config = dict(
    n_layer=12,
    d_model=192,
    n_head=6,
    n_kv_head=6,
    head_dim=32,
    d_mlp=768,
    vocab_size=3491,
    activation='swiglu',
    norm='rmsnorm',
    norm_place='pre',
    norm_eps=1e-06,
    positions='rope',
    rope_base=10000.0,
    rope_fraction=1.0,
    qk_norm=False,
    attn_scale=0.177,
    bias='none',
    tie_embeddings=False,
    parallel_block=False,
    init='normal',
    init_std_qkv=0.0456,
    init_std_o=0.0,
    init_std_up=0.0456,
    init_std_down=0.0,
    optimizer='soap_variant',
    lr=0.00557,
    lr_mult_up=1.2,
    beta1=0.95,
    beta2=0.99,
    lr_head=0.0115,
    warmup_steps=200,
    schedule='wsd',
    decay_fraction=0.77,
    decay_shape='linear',
    final_lr_fraction=0.0,
    batch_tokens=131072,
    seq_len=256,
    doc_mask=True,
    train_tokens=551600000,
    steps=4209,
    dataset='wikipedia_en',
)
Each number is 128 + 24 x the weight over its row's rms, rounded and kept within 0 to 255. Layers, rows and columns count from 0. Numbers have three digits each. The size before them is the row's rms in percent of the matrix's.

# layer 2 attention query, 192x192, rms 0.112, rows 160-191, columns 0-191
083:135150096172146120176123141108173100115135093165139126146155134137173101144149105180143141133128171143165106120155099143107148090149117133144117100115096119126122124165135137084102127097111105113115123112140135143137154110125087151119177114130089124140168133085129120107132125148126143150154089159120107144140098148172119110104146146079086104124089119124137079110126143108122133151153129147150087143089142124102132096105091121129116103156141110138131102118151085123144124083127137129122150105074148119116143117099158134075145097164110108159102155150142145183105128130107177106
086:133130118132150101152133122147158091098157090150135110128141138083124109120126088117126120143158143123175120137184163149119149097114167109118141113121072110118112141096109170082105140117136137126119136160133150132073160128142128136075185126131091115124165120122151144095141141176103101147137103173122104127111105143160103110117121113126120136151089085148102114145133121083138134168127114143147126156110142129137132125165110129133114129131144102152128114144155078116140163100142106138098167119110177118124159144142178133078164138109112155117119169129152152185115149110157169103
085:144157114127163126138127119164107113075142123112148170094148123146110090137117133149137133164115172149162161127152169125095121130143130108146124138140165118110153151128159156106151096154153101134155094179106143102107143149151158165070134097166105114124137112174098110108134141157144143119111135155150160105117142126143113060146104172107092158157106120163100132140122137119141147168129097145140118111127153134070112130140112091148163128120095126151152115138161116088130115111108095125134138147105147087090105157129150118090142142127149134130145120125182163157146137139127182109
097:104147132148110147152128160140102175126116147107116131120117100154135153120102158119153138153091143117091139131114120108124098172149063132118118156178194122128128113133168126171143098150084134149158127128119114113151090125133140126150063125109126131121109125156079102168116124125136126090114138097155124127140144121113120107126117129136161115107156133144115177163104141146110114096106126111124144117121124152123125128081138092152160124131113132119128138148091136105107102149110146103153118128106093092135030113125111103154095134168154123106135108119148115080163130121064127164
077:134145144131089133119143139137156132122118139140114166138086135103100155113133167149139120128125151108082137169121060086122109149106087123114141111137145137165135121133137138176136150103143144115136148078162119153156105147121140120162092136119200129157100115062134088154120137116105146128132125096183082163154175107122129127106117145133135106122147132139113138144100130131116125080138164101131112091130095163172130144129114132152091156139127113128132135151143138151119095149125102117172072149105106085132083090147102131143102137132128110134119098097105139076092118129127123145
103:117155124129106098151103081100103143121137121089153083143127097109127168096114087131115101109091100156144132083123123163132149112123169106122124092134135147066139105142151130112125152117127162186130179155101149129109131104067136129129157128131115090099135111121150146075128109152117137162120144150098119108083109120131133155109131095138149139129153112105147099093168103130143120136109130147139081152138131092119100134130091164137194123101110112140139162100103132140145161120089108142080179112146137155126148141124145128115128135106141113145140146169122151146143110129090158167
098:144124097128159127135120131118121120138134112141123137141121154163113094114143127084094133112176168143142093143161136145162122133128221136132171136109123121113168158162109134134117134130152135112165134107121155134159131133131114140122115107113110146148138095103144110106135133156155091140119109160110106148095120100199080125136151151071093116131112103163108091124118122091149158131128144145142127171133112105136111119142115132080097097119096122101131113111120146109146127100132092115125138106104152087137170152131153116086176161127057153122135184131176138120118105132151113128
094:141152103136102162099112127146114108146119143115153075135104105109131160085157115176129165138117118091102137152128109096133113138131084118103109129126127112100128116118161097151127143148127112116121117162128129111141091114123108121147082142109112093126122181118139123143124146103122125151154128136083114088125155129166154155134112126115141149122169110122130177169099135120156088104150109106123152062105128135176130104103179129107136118096121105097164169101069161138128139120115153149085103133125124169118076081114120142137053120128178143096120140139129128107114117130149142131
106:119108130096124137156107128193087085107140128127101092135177131138135127110121127109125104063100147132148122122099132153140141131114130120143138138132145119123134145119116114143130127077113138172148138103084154101133117152111150120163120152084145139144160131135170154108134101172147179160120123081164152139128122141149114070109105158073087121150121166098107108125190148131133093140142127110127114142125130120094137170131102127137138157130103139159146109127175117117142140152082139109117159147115146154119108182147126102122133101134105102136170135132100177160128105166097091121
123:135146117132114145148119085123141139133148117100120164139078137114132165126067127141082154144094111112142124123127131145157153123130095132096118111155151146146142150154119142105125133091100111126112123159178161120118084130128126115161103111086097121198091100103146146109127139141153118110134179124170102163134158138137117124118156095131133138173132141134101131106153114160107112169109122089122097111141110152157139148159186157149122169143131101149098137083096134128152086124129141111057098139157134125135100143143086167154123148104102143115142130105098110114127172141111122161
111:129127159139138126107148117089122111120140142155068126139163119120189065138150147134154145127148138145141150125142176160112145109114129070172145154147111155150166154129110076130114167117111159148080155104129097163146096112108127131138081112104121106114178121091127150124089119086153175139104109145157110158107076121114131126165135107126110136126121095124135107135133124152111156100123154138134134124125142130118143127148201149104112177129127143149099115130153140126098133141135146155150109136162118136129168127139175120150116114121112083135136155151145142177151128125179120141
118:178103130116118116097084114103123150118122115182163147129115090139126100185134132095147086142165118129168103105110136154081189123119185194115106156134129170171134106128124096090137135136133122107123136156135154121115152139133135162132066157131133141145125121101124168146131119113153145107120104128139117103055159125180123115119104117103158141136163127105143100110159123129124119109150127105126114132090134138112155106126166144122157108098138116182084115123117138095116141173095167123119113115122160152121149134117148121106163139126149168137127152142140133128145154117114115153
115:118109148100116113124118103116119109140115130118138121152143131154150163128149110152122136135177093098119138102140168103147062101117129164148129114118124114138130157152146106112144104157134093127105108097124175150108105133110138139121099101172146095157130172122112133112106138164151078138094104175063171095113197100119158156113135135129096149142141127138112124144099137119134119114155128139116134091078126105118099163123136145160114129156127119140144113132127123087126097096142102170113113154092103150112128079132090128165177112142138114165122127139115165102090100156135167089
108:076109112118138111123100115084118120099128095093164107128115087159148119128118124135156122151132087158123152095113082144099175128089135171153137141135082152140083175114132140106117118148108151146146112161153112162098115109121116108144123138141209112109123119135147166151128149149147136126119157155119119121132166156092088143111121115136161086127116114119118130119128114139112108128132163120114150149095153115124115132094132165134127131139198099097075143151130142086110145166149114101125177113185117122116139156096089130138138143118137118120118155174137116103107096155138119161
098:112118158134166151113155121132104118141186114135135102124122119098128094107122089111130099136097078148122148109128097160093110103124165154133148123140099134114119120110132118136177163107110107127163162149140126172100134088139075083123122108121108146155080135150150130135109143106124116135102107126136159141100144139126132137117118085119182115124153125123139142118094141107130095124105163064120162124067120134128140157117174151120165115136127109110158121121170148152154141121150127123139146132146067161131115175135143181103135138112164129125125081149094128148095116098157072126
111:147131165175162161116151124126101145160120167135130098140151128105130135085129106116116128121158181103148130142116133129135137148131087097149136118117114092134121171146116130098164104157127084160121143103170079135104117158097118145122139118160134154128097136103098162120094105158124137093129124119147148123134073133122112155153133099105101118113113171109125119126125156161170085110146149110162106158118075142105139155107154141133102091140111148091145097112129116200126124130093161142156114078128139123094145119111125111099159144117113065160163140111128098165115124136145102147
105:141112148131155117119159114090140114126139146140093117146129173057134094170117100110120092110119133138153113126166126166122156106116154149112166113105104141138172160127113146093091140091160121087123100139149119144115147151110122156129182126148147123141164100072142135105154118136113082149105128132124120153104121145136124147129127152085110120131107110120151082107133137073099122156111138143161098120149148119117148127192098111099065142132144126153122120130175132131168108113141116148110126175145116118105174126129169169131185155110123121136081120150134140158137135140127126098
097:132112139137132111108126097082154110114180125155072132179139142087138126132130095114116101117154148131141108101141146165153183080117192096106158143098143161114145145111124141092095106102111154113090128146146125148119165127120123146130188136130143104100180086081137178140140135153129136143103140134109110131139112145111094108124112144116116107145104107115130079093141092100134118152111116178145113150095118111125127157122090089121109131095127107127102112102129077120146135110139119155100138162129091138112157150129137141124169136087106124129115142166152117175109136115141131099
106:153136083125138091122168092078142119112129117143138136115116184112129086133112122118115116141138167115156166164189118136165152113100152095151167135096112157100168139158104145091120117114124109065137130108148118143127164135124142139157128141172104099144123095094120134120125151136111059154116139151139112141091121101136133105140111110123100147138113143116131076132113118082124107167098147149144128132122116160129153145193074112152107127146115135160099138127164131141159136107119111170131103152115132174116155102151156150130177165092114118142111124103154141142116113141136128116
096:140166100116124127140154159146136114100142117151148172138083109156160106143111142180105180129157142077118141121096154096130113123135108126145146140126149109131111103148149118156129144186145101105150088125159096064156089141181117136147055145119086127107085129164086120125090180143128120111129124113121131104140160124119142126142107098112150136158098116131126150149125119135132114120113095125115174124123114136107124123089147116132134118173138113170112144139131173141110093154110112089149129112109135113119090113118095123138061113147149137131125123098167133108109109086152110137
106:145138168114066160140102145153089169123075128131184131097116110140128125162133165167165142135109146149094113134085125100113108170135085159117116142153145086158118133148109080161145148156122118131114113123147131106160083112100132121162097140108175144145091136146111144134110140108145169126115126085143129133171160111110129138131140115168138109110158156173156160135136101119127126116132129098124133107171121125158116116090159126118137094102134160116137136136126172127074120142140148132152125072113159106118117113130142136142074106171137121158124138139113111089140106131144121174
099:130128123117113139127079119136148138088149099137105183166159076126156160094113099149142118137125120184116146133131109113109102112139110101114092093133127108112140098111164150148098136115118145131159171137151150121100125147117147118122130144095124102108127131116131114191104108108115101164112147126148180113122140130126141154084144153140164124101100122161082155097083107144135099156114124132092124135126105123147122158134137122116119123111125090107136099130082091088124157099109128153085147164094181106139083131114160100081154132155166087110133118101097115132093115154118148099
093:096134143124088139139138119141123177080081105102138114105110097098117166153131155136146149159101100136113134108105104136106120127087130146134144118174094119149171144153105123137127158120100097128131135136120131139148119134124119064163093127141187127159070111153124120140127084116129143108133147086112114139139178101100146164112141126122152120110182131177133134120107123133111173126134158108141169083155117087175119124162136128152105161106163121158134169145130145109138126150126130128132115128115124077176151149149089138146119138146102105122140139134110112099102118131079109174
090:119113140107147108144162138130131131137114101156144131160151149114102087123100103078113071110162164173124126163128153148126178116141163139127184134064147166124128131134105141129127138159151103111124113113109122157087186144127099140090180138180091159091131097115109125151125089127119117144120131160120148105130099101153087107127134156114126110170095124139145119108183125088130139146137118136116163173143132116117130142151087109118110109111134150108135113115161112140153128104151112126134123139148144096142147163132178106110173171126108134158117154141146131132096155095156130100
109:104146098151101121108154161127142123090111128126142084121142128081143106126169144157139115120142174120108138119156132099107136123183092133088156141103139131160109137102107115099109199132162153139158131099154133105157109134147076104101111123132148118121119132108135085105148168158118136117126137118096152101136134130130145172115141141103102087146124089151126125116128092126167091137132089175172170059149159130117148128132124139129086170134136068123143142157099127113137156119145145130129162129159143103140152131141102094088107146114117131127107122163110133127130128154186154121
105:147144123173139148145145103120114103142144168143107126090105143152139163153156118152133179103110152121134123135110132153130119100179116117104146106131130124120112117081131112132114148137149121177121125143157112126114126125096131127115148143139133113124126090100124136122112181137161138108106140129192111174166095122130090094109192149110153155169130114097108151136135143093125095117136145167131077147127087141145105112130099156191141121119168132109142138156165131137084096098138148109145148149106127149087115134127106126145111119192162078134119127127125115093093095079106141108
111:134136139118143090136161160109175131131168138135115171118148115099130130123119128126095166119141093112124139138164121142101106095160117147154130119095114147122134110104122148117134133134128142113153160137121121111127156113178104120137085107125083092110119105122140104123138145131098109095120139127133130155053149170119215142130095083111140109080090101111159137118136150174129099140119093169071123112133095151110116121161128109107125178123115119129098113112140141119139163163151167108097180111147115115133115108143111120065108133099140166096110165121162137137146137136127127153
101:143111148154185148144162092120116136087098160139099116154144124139105129144124145137096162105133109093117160108133140139140086105135068087134123098144083136099180104140147134155108111117093171137110129116101145113134082133135104142083155101167131090127138116130159131115144152146115129144112100092154132141171115128100151094123130128118169175132117116147121150128113094131081155134097148109144089172115176160104115137173109113141140109141125144153140080151171126107104138117128120154128127150073128152124085108105103161161091129131112126151125145105093113156119117131091133130
102:119106194138147148151169108154123142164100153107095141128139101100145127195128155132100118076093146100113109118124102125137112138153095122095098067129139117112111083128100162138155136114130106114115123157147138095122146142091126126082114141130127145109102119125097098138113088121097091118086127108128127113131137142092113140128113141109156112116105107121153148103099056124143145147100133123140116173137122156121120121135098118166176090107141146133151118147202120131135101139113124134113152139091123129112078125119123148115117149140117137139106104102110153060131111072123146115
109:092109101133142158126136119133160106080100097172128164162128130130117122116128115141108153135148131150159101144108099120152109168113142135129149138142136086128120134108124163127140078081156162108150152115076170133114110121135179151159085116137158119103107116072163142141105124138128133162176141156145146128121182134131112137077135179141139165109121142139100120135087102106093095084133150126150090182122122150094107138099106118164120112145115116107087108123141145099171098085123111114145095134109136147134115160112124130164133157135143096098114133124125177144136098146129119124
093:126108136142112145106131130123111111157074116105099096143147110114134127119166154110153134122076117120143120112184176117089127153157137141143112152130080137134118146170120073089153092120140085131160150104123102156104134137098110120144114097101134116108104150133113117124107124151136136088136124110139114110116168102100164173138101067123073142101130086132120111090135145133118136108115161145122125069146121100125148173122195140107113165132108108082118123121074121107124139108102161135121100140127122145099105118131079115098109113079108120118130152127144122120141127158132162160
098:129148113099116172087095123167143156145107155122117109160118149138154142139165154122088122120095112127126148072153107111109104141134126132112130117135130079109146105170156082125144050135112123153142108125121169134146127125141112163143143117137142118149125157129084131101143170113101137110168114105140089101083145093160152110108104133156128160102112165158136156112112115110132145136124128061096095146111109090170136126146173128133170152127118185151131103137155115104090119129151102149126141123066122136112118135115140108149124088114131131125113109071110128123156104134126158134
# layer 2 attention key, 192x192, rms 0.113, rows 160-191, columns 0-191
080:124139147144123140107087129153099165109135126110118130074141117124123118096167195189148153114119084138134111176119131096132121136134151139131156114159118105174157165121090106141114111170124113106110115115114076124147189125113126115155095183113130109140134161105112088129153127135144167113122090153166118127124150115162129125131127134089099155123138136153117139164150170158136131098167153146136081092172113129154108126140130125118122152175157146126149148103148147121092154151134130107111134126147099138159125135126096141110065125135096096096122127115155128089159141162123136124
088:105117066123146104082112114143081146115125169113113138095122089124139096129129141118145130131119126139153158169119121122107140120141092124129136104188139141114140111151114113147134159134077103120152124126114125130168141115173156114128089161135125107140111179158147128113072167145145111112125118133123101108103193116110101136127134100163151151114155129106121142096102147128121118095158078113101104132144131133106130151169189108068146166125086142100115116134093150121111142115094153133139121109127118117137116170138120120152151167150155109113129105141109156092138128110065151167
094:127097123126091106142136128147128154127112162117102120154138138118108158126145102146130116156104080076134147107131102169111124119104099147155112126150115163138106107151104124132132123122137155130163153133154101147114126105123164074153123106116121131077135142102114147081109149110113149091189119127114133143092161110127104162126168090128173077157162146107154139096105131136129142101127128130111078120163109101146128133128152147127141128114115102124117164115073128138114164105164127134119139139127155092118103092154117102153154131142166101117175096156091175103129143103072134184
091:156105055114134164091142161116144144152129112119112160125135117094138177140151127128126112167158151071122141117144161163112144134131129097094084122115148132089131172124128168169138142091152145117074157132144112155104094153105092152115107104117133143144108136151125176154148114106105148117130151129152153120164143148158158155105133125107108145102142102149081130146129099143138118173118152149154124121092105173088123123108136130125111118139148079166120119110145119124126140149106087133137099156168098130130086121124127160083113127144178140140124123105127163146101100141177132137
101:146102110112129143140127127138124166127115112084120152155148110122136128118106119146119110121141159151151131098153111113108106118130118145152104151111135113129152151156188185154120118172134136124118123164123122148128098149092121159119154097159100118096148124139126108101129141114104104141126178139132130155134090117127098074126144149111096137126138075125147133136117165128080128204095137141177145115136101110139122119139124130126108101136176083133138176093135117125131174130099106174087155115123086163137186142120138162137152140133151153163087148122132086183105138100126125089
107:100173101135130149128150124118092081145140091128135122140087136114148126095109137097156131152155158115152115147126136101120090155081135167081117133129123150165108102133090085161091170138124114156124114092140124072086111113128120094160130164096135160123047148140126124152188106142108099109107120156098132109193153123153133124136100126119110129136136116084118122105133130139159116121120110097112159107103118159132098130080099086139077114127117095141140125121130125125133102158129124123096082110130158116133109133137124136093109162124097137121132112142123158096096131154132156140
076:125157134132126117073102136107110110112125127106124151105145152122136128116172186144148091186137086118096117134135160135145092163093150069145168078162121098126117155113138094133102135160102148102165126139128178131149133144153155102186175125120124094142141119124145174118118158129155148145143142130151133172123142116115152109090121106132101157139129100168142122142115111164149084089140131115123094101150174131092093150128140125138134131123147104144094115118114136118091110099116154114147141108096130148120159132109118088142095099137094103111144139131156078094115106142158130135
070:128129118065097135148098091104102135123123103090088155126155137073108104121126119099103129117150151123138119146144099159108116146170081124132114138150151155106118112105171117126101147145123086108103130145146125086121127131091164135116138094142135097086086127150140120126066161129116159113126151137139083120099098098105151082182118120113115091114124122088148129138162193129148141124157138119128140126149144137106110138122127121139117133108136121128103105130145134163160152161158130127149155092127161102154182117142146153147141142129171123104119159124121133183115113094183134168
104:120127076163116132144167149087135117123093121154176075135064134151137120118117140151152146117142113101127089152130115138096144147087146117117124123136098165088133086131089149133134121146160117103150112143155088141138150068131148112121136125148152093100095158121115123133132115123089115114137097112090142139092180088136104147106140103142116154136136148144117104121113146141119185165093093170115095106150087152128128123118108130115122116173132170118144148140112117138149113144149149130113143136095155098145085078091120115125128150155100178138143099138174116111133109114105154122
121:158149131123124150096120167155128109110129125139112154143133164132149115099163181112106071116142135128147128160153105132130125102109132129131114100152116126149137113113098111174106098173144153120133119143107124140109105151146128135095154125105152134136141089101118163157110138102154095112150101128152109119147069113136167153142162110128125190118139126138139130142136060144124153103094134141112097147123096109125123138119161132121105100090136130149099129101144135170107123150061106109171151140093161105095128125113154159141156084196108084126169122110158094179135122130138116125
112:085155100137116140121115142150146102132136095141144100106061137139122139106129117114080135100160091128127114152109114153149147154137129151142149155102166147086118136121109108114173159132123135130125078114118105061098117112102119134145111187135142152157142117152107102151158119166101145156138106118079084139108118134146142111116120118114106115071145141129102115115144158115134132103134139182151161135141110143103110140119131145115146117158149162100123154141140132103129151135138138097132162098152186178165131111120101137136130107086105159100092118149067169168157145131106123138
120:104156114143111154127148138073135105128109115129167138137100147086108088110090142106117155140131096136115174139137100120148144142137090104117160120091163147105090148116092137196190118127175093112132091132146105112092144118155135118101131140111097125108115113146140139121141131148130157149141144155119093090141125127074098102138120093133142136086131107087134116147138100114118139131137114141115146128139141147105153148107121140080135121127122159122161133127152166159131147128113164117140097107182178128177109101167119140122107140152102144135105140118089156148121182161182128146
108:116072129128119174132087098138150148109145108110089101133100154109137132147151118153140191167180161087105099105135181139152103159138127082103124199081164115136116088161140114117119136136093183137116168113100151177126141113153141137147133140125111138118147097114149106136116098111104090128132157122143141129105138110141101118150115128152136135138093081122135122158129171113114121119089120041146124130119110111129115112127114153135131161148147116140076117099143136151149162164154154148113136109142102143130096111104126133124115126124100115127148150130145096152119103122118123131
111:136098114132135140112175150125136126111099128138102097139130120146106121106123116123109124100140147089118110105107143130107138173142156140095126142075155148151133119123090142146143142109124123139116107095109117130096149128173140106189111158142134126097109133114137094136122085135108144088142112117077166128118073153128092130152083131121170140106105154115089100135165138089132146157097076137112112118123108141108133169140136141124123123173118181164160146109158151140143124128101159149130136146163116136147027117140100158141154155145129179127129140093121154143154168133137148128
114:094087111134153142152156123113114150130103145137106122146140133129152132185084148143096156095114121140125132137123140109110144128137144127120155141118137102087099148129135121135169111122149125158132080127089093099122151144114151145084139181117150150090140105129118084134119123129122187148104163168102159107142125148092124148137096194121145140131131145135112112144145158100108148145111091190122140089116102151143136137137146141110134122175160173114132119132135095127128132188090163141116105102150157157136096103158129139164122132123116194160125140126124150125191122122175118126
110:112143142117123107152132177169101120088145066116146123139122150153134100108108105135124129092159139151168089129121175118132147099149134119116141132124094111121128162141165130085132156117139120129133148122129131146139123104103105154116129180112098130122142104154070126137134135137184133124096093148130097136119143115139200127112090159095120114138142129137144140116123096145116129060129117150142136153142168085131123132142129168113130093111115155142131128128157105090147105164123077133061102128102146158146094105125129124154113091105152149126123173150122112187137099086148133153
108:119119098115110063162125124157112135113133110154156108116103084126152108154114095111136151090114123143097135133168111128113155113163092108156114157125114166102114102132143139128131144104135130138175125121161120103152143081162139093135129147144099107105122144154112115126089108119158144144156136175106094107129126114115103091099143110175143081158164130088148132105077133143157123100130082096112120162154112108104143180144154099116129119123137101078132110090064111138144147103142152085156129133121143117160136139150102100170152114126122144117135101138105154116139117123070145148
083:108148145108101119162106127138114123110106099144140075125127116131125082094079081131105162073145104150140127144141125120115136118153133156133145160152105170128185101122110135086115144145113134093172112119149124091131126120134148137134113115160158111122104149109081109081116148103138143148109068126081121093093145123119128147135135091142134073123132166092175151115127140128163156095114098123089125153147123112125129129117143110141125150101134152090158157173107147134143129133173131056116134096131190121127140116120098127143112123140117121134106127130114133132128156112098166179
095:126133105129087108092096119135108132145087113080124149155106129119087147118165126103104129102155151201117113146152123161125113086145072123144158126156129142129109121162118147165170128147139109123139157123105155117105124127142149107140143130160090131109125139125138113090119140120140109133122141165121096101135146089118133102115151147124131077137151158087123154134102119135102150127118118106103162152148109107191137143169117130078085117069112073110195139139110142164154123166134155115148109148089127143163167139126112128141115087148147131142085119118104137145147112140103120153
087:177098106128107115117122139142158161121123167158106131113154120147042162178137131132141123133169149126084133119152108122108125094146127095116136088103134167128124154123132140160175098162121150111123124152127177147160126122107101090110149161152112106144144145169132098113143145088152151135165097134148141106101129089105131120139103185138128160129164132100095148132104169146119110129129154124148139087142119109151151141156142135099118122106116127125168115092089133134112140111145121146171117157088091119141116137153133140167162111153174087125150110122152115147179119146104134151
081:145094102164164133134118174101105099133121160080093148113131144127116130136161122136133125140170142111132112075143123108107138118083133121120118114123175145139092122116129147143158148108119108141129127124121173122112138166123151141122095114114068116091141118165126101137137117133109127091155151157163104126149162124170070145162161160142184141084129108112118132157110099158112119144141103099150143153144119153124114103148075159149124098121139132131129143109070137119116097122095156148171127133119064112162096145113156130167143161091143110130098099125110148136104112131100087123
091:136156124084121139138159133123138115132136128089127109120125174142144117088114129130116149115129146095151162101130136119130146162185121107143111136155120127119121087114118137107103129153086124147081121126127084106137150165115107134168181120129139105137109092119149113120163128162156180091116095174082152096154122123148165148147130130082103129112142168124131120119154113131155140188091172160153111132170162151127104138135125179132125174129130099134137138160165125129156126121178130119133180143178141130130132141092099147185128121119136172141159148099145136119129129100129129157
109:145118122149171151107152167074106129131128157086074160118144116151143110131137168136150109169137148106130117064150141123137110147107096135123083103121144126141109125126101134180151141087128151161092108096159124112089077161148119170149111144080134141123135118150161160163151123156104086117089174158141151113164117178136135152177162137126149128138115114095127127140138125134128076142080114138142111071123139154106128112130097147145122093109124100147132122110127138123104122147075145118163106163159103135147105126142134168120115152141101140117109113128143140114107117112137132121
095:112157134114121140106106113166139101153127129154136125160136185101168094128146132144083164138161102133135121162109168139123145104123125149154139158166148139106145176154117101085134089103111119148153148093128092159190154166130149133079096128108151108144143150133118126096130155135165148134144124123157103128086179092107137129067131111096128135159116147150141104138125124121109126090113124137083130169115152083127118157158148141134122179130121165125134129159146113110102156130151098125115131095152129096084133126156130083119108098109133108135169161119143118085145135135160149138
109:105132108132142126127103117150113131118163153087143131107136125138096122119170106103146149144118149081121118072133117146131093186106117115154104195122162122132122170132146163162120140134094125110135144160113090122157118154128143122171106101115131153096102145139179113146105137131121095110153142147120118112116083080141134110160130140099093099107146100130110126116166162163150130148097124146123134105166148124155178135145150106152124110127138099142127141116087142115104136149117169184182131162154112113156135122140145171118156159087145126094108109108181170126165121105114131134
119:146171136137148124119122110187122149126161125155148086131148150154120123087151124142155115173131127117145107119104189106154158088109157115143135103121097128151166113118144137113109101142113128121152159133153142161197081123128120131136127130115137108146132146144114122149124146077163076094141125082146118120125128151146139154118122094132138139154162132179141126112108111125119152087145141081145134129131123127166140123080137126155090106121121123168133137139128141110089101120151099160146129129066120114073153126116152110118163122120139077166154132127158065098131125081110113138
127:121144120115119163130129136123083146168138151113154150128123123106117111168121098106126112089087116142151177166129137141138141133148085157145149127138116112145144156084130165146109099177168112118114116172099120105123120168129133139124153090130121162125164138163119069134130096160122187154101134140160123119147131106106168091135134144139095133150160158095122169170157162123161091143151178163090108108147154118109149122127139082122131110082107132137116107107124131098123149097104151129149107157159140127155144122206120129143106105135118124124078131112129132117143116155142114141
105:108112132115120103163133114152138124086157133212145099116150127162159152166129124122129157127118119141153140113096111112092140113154118162129134133131115130160137114121139150124106154145104127112119114087129148125110128104110112170118117154125094129186154159172099117105073095097142117150110107134116151091093109112116112158136140125158133108172103182121111110115083144151160139133140145130128106112098097110173108127095095129166149063152137102068108153117124097139137139121143118117114127155109130100176176138114125119114123108148115125139112120146083084132115110076115166115
102:121130138147139153171146140159124136137141154177168118136142116175140110135094154119126154172099148132121142084150123102111126088138175128114108109146072115147112141120162134142144116075108133136131163150151129141108119183112086146104145101104104108158140090168134115112108139129144089181095131136149129121136143114131145144144146112138127123145146156167122168139068065145125119138139123103133149130118113125192108117112143138120138056171102089135091107136111131131114131146139089147144143135126112106110163150094111133091141134118154122184147123145124097119113084098141113111
112:125113106091118097150154116105143166109129080092145074153097094148128144103117148111100117112137138158147143122143095152097171128125100142114149118087121138110112122150122143179104163137113120113125132090111170132083144085156124109171150138153110106108141152129110141143122123152118140136143154157135138115147073121116113142143125134170138125124134173093113099097134151138123185204080086157118148100125122141168143173159126131133124115128174128133142122117155100121173132147129153107129170126127117173150144141103094147119135174156120147127084147140098105139135129089127143148
100:112131130115102131113116135151146109113139105076138152127126130098161105110143078114089139135171140105161103129120138155128107178134148081103107159086142112140112120111101127128132137114118118114094165165097080118116164134131166168126109125123126174125076139157150130154098105118093102145134138127120128133135147106147153123119133126073060150090133133138131101114179164123134092159087123153128149099166126166133103109137137138131135155146155111173110152137166120095139151124111124157115089176155151142141092077161144169137094119137128151131123148120137136173097117093137122126
100:169136112116097121135101108111140105111146145155120142136142121114159142197100116165148133136127114055106073100116145108157074114143140122128122091100123135171120126136105125137123163136126163094116143163114149147184159119128169153099153107106120170157129126125156112099126102104135100128128149115126136145127176128097108162181144128100114197174130089172131112119128102114135107140148138114146092099150128114140095124132095146144174113142155101128119116106107136140145110101152095138096107142120098116117121105139133095125144107124112086133123130148115107149060105129096130108
# layer 2 attention value, 192x192, rms 0.092, rows 160-164, columns 0-191
103:066093146133110145098159105120109145162143143085129094144134145180166162168135131135126110133160143101156108119155129174174108143145121086143116146113110102104139088132088102124103098098109126103128148126109176148104131156140132125131110123135129121137119104122109096117136132115107152082158138099121107126158173152125126111129103130124139127167103156115139133163106161106174161103106077095140160149166110138175129139148121170145138132127147119142143121103138076174112150151153120136178089139124132139175099153116099141126115145104127156168101147113166122136098117106104097126
105:125146143141111143134104115160150106129121105147122156097112113120177131125087055139138113148143190110128076120114138137162122079133133154104114095127169123143165124100127105124143162115082116103135129123126143105150127131127149158148091151142147139129090150130127104175126119161124148135138073100114150168114134114084121199153134115141113127114130111140146154110115113087121166091153151129135121144113144164133114124112107092092126132107127144149110153144103109149116129144170083147111169083125139103119092122114149109111108163141106076149135136122090160182118123093115114162
095:091132168116119123149128164117136151132138152098174156135133120110170125140142162116190123149175114125118160118142129154153147130160091178133102143090102150084146133121127121157119143110166129113094150130162079108115097101140151154104129108099092125111144194119125151137139131156147127194133134155142100160132127135113126120096113128122140119146153126076126155127128051120128155079184123116119123114183117126138134134147156136120137118158142152146145146140130090104115162139082114150140154171144092125102129162143134109117134145122103134082104146130128103119123139132116157093
099:154120125177160158144125129102123107148105118174122129103141141152107161110132097092117179123100165146131136142089163133145112136109129124116150093130123131131170139110111118105143174150117102119143114140124151117126152129075137106145121108117144152155134110103154130163138126120113122114110132136083141098162153156118161086122107141133122106144150107135135123110153147110102099139129158103089153155132111160156102101157060119110125117097091172105101102164083144155056118115136149218141130111104167138142139155140123123169171136085131119100154120142125138123138137158140112133
097:096143146154190132135088177156126164094114132124132155084127127142138109144109165146124134159134127220114100091130113127149150125144134141077084149137119167107105133118104147072108097140135131113089135117149103128084153123134098138133138134142083116153118139141133157141118096151112129142186106129112123130129164154143153057131124133121106090112145117142098135103098085125116099104119096158135138133166105140111117150139136150128160131122124148106157136116143114131108085155142135173122121134100103136104121134139109090160110098118126163164167133118112115177154151111111120107
# layer 2 attention output (transposed), 192x192, rms 0.0835, rows 160-163, columns 0-191
103:151115162114096086145113131132115103110106102163131137173082126128113142113095139142141155113143171161113105168115099097145165090133131146147130110133143127166091162134151123139139140098143172100097117117140102106183108121153153119114143107100144138096132130126176099161107121157108153146124101117146115121119091127126116100144101097135117100081108133127121116131141100186093164158124174123177102131123144168105162121107095106125123092105094109116118104136172154131181135161144172127146107134139134126130139124129151161122158142138134104096112081109158109179175138146124139116
104:143098129121132123126150121105111129145094134161136154115148136106096094130086121132126154103157161121146140154164149125151138168156157125112134131152183140095091092139090138102156115119136126147133167144127122117135142132091071141084156098130133123122120087119127185115156100075131120128141131189142120165185123138097137106123113108141167093110104120142132159120148121140147110157106090153150129129126159130188160141123105164122111164144128115090137122121155158120139127174135134097122132108128110177151108117118098107097098112148104138114103115148129120099131203164159125094
095:134093122146121151130100118122137138144113100153113114087133129127099113081104141125181164121103107154154110129137139141119132115109134117159121111111087130128119164138160099129118152129152124107126092144121198132102106130118106065145125103083114114127134137121154140102130163143084121088121150139141147094172115107124128117142168123066128156125136112140131139169087088106115147166134143144141150132096146203149126123159126159128163107109120077146158106137127130129122112123129138176141111124131105149170141135107103153139111105097137117119060133183095131126125084133089134167
103:106129106131087124078116152162174145155098130113099185169150105092093151115101123157123100175124140176130169097135120154114144168085138143126128153176206155154126162140131109129123142146136155108164124117117124099118104124113108131138116131109171143112116145169116139111097146125131144118169113118146115127096110120141154116108142131148122155098113099091119116160119125105112124116145101189119104144184105099117119147125190155138108090108158148116122122097125151115153157141116138093129114111101099105120104117106104162122149109150083103140130137131148141102143120095112135101